Weights of a small GPT-style language model, trained from scratch on English Wikipedia.
Size: 10 layers, 3 heads of 32, MLP 320 GeGLU, vocabulary 5457, 2.43M parameters.
Architecture: RMSNorm before and after each block, no biases in attention or MLP, tied embeddings, capped logits.
Training: a variant of Adam for these matrices, 11423 steps.
Each number is 128 + 32 x the weight over the matrix's rms, rounded and kept within 0 to 255. Layers, rows and columns count from 0. Numbers have three digits each.

# layer 2 attention output (transposed), 96x128, rms 0.109, rows 22-31, columns 0-127
130124108137115082123117146142114251118127111132138122099132125145108158126113128139105129123100154119122128122147150137115211206131134125127134118115120121255143120140127139149143151115108130144117142151131121135000134115127120103123155123140129134141152106126151126120103138158104140144108251141110130188112081158126110140141125116137110134152109137139123138144104141119156131140145
151125103122121120153109093102106092146135145126147137125110123120111127092105145108127135126150119120151097132124143133127087085146132129115166134148107104150118157101113121117125092102127113130145136133137167134165082133128130160132135122105141122114090143122118113121131122121142065124129186137119137106189136131087115138125126123137141111125099127109158154137122120138112138127105
136118133129106174116131153109157085127138154105130110135163147173142100092152161084116130108149129132127138133148158114117090073131134128136151124127146148146183113091115139132132108110128142114101153139161178129255141111120162176146142117127148127142135167135108137101139093097108104120131032153111123119174098153121102119115112125109083136188117154139087159151109096126118133102102
146115131124174138154126077155099149115103147139128125100077086111119122129100149133143126129109104118073159143106141127125159160118120143145127104134130110124096105127120133130130108109123121138125172100109096134022163148136117089115112104133106137082098105121137105134140155131130105130126178110156113122125129095129140133155138132142151146107117138124123120130113131127127121133103
116117141139141154133136154118115128140147135139101115123124082143139132106128121133101095119143156121126122132149145132106146123132093146134144142103114109169130151136105157114125146111126140132122128143139147149160103110139153078154192135146136120118145123134128131122140172116130112123140011120136164149125106143126109102120128156128116136106144128159126130108136144126118112143150
129134076151128149155111132126096172132147142138132136098117124112081127112084151113117111108142128107120110124130123118139137153119147147156137113153138112127118105127151150105112156124129156116124154079133093110202146155109133109103107102156122133106101120133150147126123099141129138134155073135124125111166135182152120112134111120145130139138140126130099143142119126118134124118120
137128082132129095122114139142091227123134116140145139087111101109091153136110121145129130136120138097102113137130131144107227230135125117129106129117098105241132118137075148130130150115133126157114167130114104132000118111153127085112135151133090128116152103107174133129112144170119127140105205104129116170101075153116122131134136109136114126127104120125121125147111119121158127128163
146111125113111146131131114129116007151134142140107105164112119105149102107132118129105123128150101130163120110130147098146072018133130134124170139137134114050146123117150107137110125129126138112137146103130157130255148144143133146120142142114138136137122151142111139131148108141125136110143000139125140084169143125144115137106123116111123112131126141147130140143112127126115132133081
082124144136123125126158130144127113117114106115103099145119118133118124115152144120139098141132144130165138117157092108139127114086109112136135142123157151191177103128133130141109141144114135118144075157133126121136140095109115115114125106161126123153120154151099111123113128099116133130125140196112143196122082152123133161118131125154126134154099162181147105109166161101130144155082
146134126130129098122128126112101084137113133130121117121134121143136146099129155132145145140126135126122120153136118134107110128121130148131102128152152128131168129103136137105104095129133132124114142140140134117232107129147122131120148123111133098119095124132137103133151113142156097123146150114147114125111094149092121148117126125130110158118116134137112146142143162105104128131101
# layer 2 attention value, 96x128, rms 0.109, rows 23-31, columns 0-127
092106141129177148112125147131160134117109128131152127126108114140123128098116144114126115145095129129132119128134116113084112098137093109111116139131126128120144137138123117130120113117130161120142124126121127184146047106124136090171165108113102116157190132130099125167168130120147136135132101127137147145161131130126154136145110098121105112132121124122085138129126145148093116139124
099105147108134158128105151124135150103120115096155110110127101074086138155149139118134128202158139134106127120131159138144048119145126099175134116093187152100129040130129140112107150157101167158149086151144093173128138139159130116092160108133107136139117141116140188120134106094131113129146072118126119132100149136122146111119164105134091155136076066116055094152086167149163098140136
154115125172118115115124122121126104154100150139100142153092108126136125128123123141098124103099116112146134141103148121132160124163147152101129136126104094172139197132147118131130111063118089088083121141101161133128070102113104116103099156123177137153134132181137118144121080124120138129120151133157139116136097130116103131153114124131137133120153137130132146105162149138132151138100
112119133139121115112119104087141132109124093121128137123132140134111142079114091149148143124113098135104134122120138099132139145104159115127137110145140093127121125127157128148089161142161131193183104176136167137099132184124153161113135144135133138151128130137108127104089140102080115121132105152148137121113123106114152146126155121103110161119130107114135110144139156128127129107119
088093159193135121150117141132097136128108146149132142146103103108162141153147145155098140135192115159115127137109134088113101105167109155130133129117168128142153119083137121146148114140144131137133146159114167135125115125138127109130097124150142117142119126131142174112133082096090136111127160141136132113150127129080087116120136117128137123122102139108155147127127149147133118133135
143117122156151098145148130145131125171139159201107134158113146093144134088095109151094132114101124139157107105112101099121153163119140128132152133133079096157139167115111118166157125092111075101160162119128176103145132132082096131105086133140156138140112107116125108102129124134107120116112158151138121089160127105118082125088131127127144115117152157098171157093168147132097155125128
087110159134132154121110140144148145059086097099141109105108071121103134151117123116125105174129113107111132140105161101139047111118112108109129131149161143093117058113144138115095112191141157115167112161141100163129120130151159124138146122127095106131121145129133160131106126091146111165128068138108121144118143150141169158137163118151123180139105113152104147150084124117158126159116
128121161126140144097171107139137128096155101111111159106115115138075119108131120166114097107129123121128149165100137120187079147159117114077136129148124149115105075112130141103106166131137131117115130143125119112122136157159129108058140108125115133083089139110132130117072158147154136130130113129137133155079163152164154144148144137181123164144151097177141114133063100145147116123128
124084131128118159115126134098150133101123135151133129154101139142073146117121124140170139111099110134114160129129149117125133093144112124123128131142125126115156108143140149167099104138113172130079129142111128133138140115150105180128159126104107127151150119121119142149172143123114132119161107156125133138132138162115125142128108138134113111111129125153069164141131133137133135119106
# layer 2 attention query, 96x128, rms 0.106, rows 32-33, columns 0-127
142135110132132128124122102141117138148126136095146145112123136108111135136129157151122132140137109129111148118135111142127120130142147145128098119158134111144132144122119104120141139119147154118122129127130114128138140106111135086148099129131113134082125137132123123102155132128106149104129133120133151125138147132130126134106113120127088117100129131116142123118149147149141129128159
135158105146142111146136136128110152136121133152116155124140138108106140128139129153127152127138134133112140117149112130138119136129131112130081148149153115135130145138104113102125122129119132127125124140148100127127141117124126117150089118139122121136170134149142100107114124139126124103128132130112140113117142109121136134144126121136109128126155131140127113116112141159148128131170
# layer 2 attention key, 96x128, rms 0.102, rows 32, columns 0-127
134146141118114155115133149107114122146117100138160108131120114119130098126135090110108127146125117110126086125127138116126135104116113127109171141069145150125134107125137123138127126124121104149116146102155126138104132152134122142082105134118161134160111126130099127124149146147136094142169128158135134107141138108147128124149125128128169143124130134140141130151116109124137127120106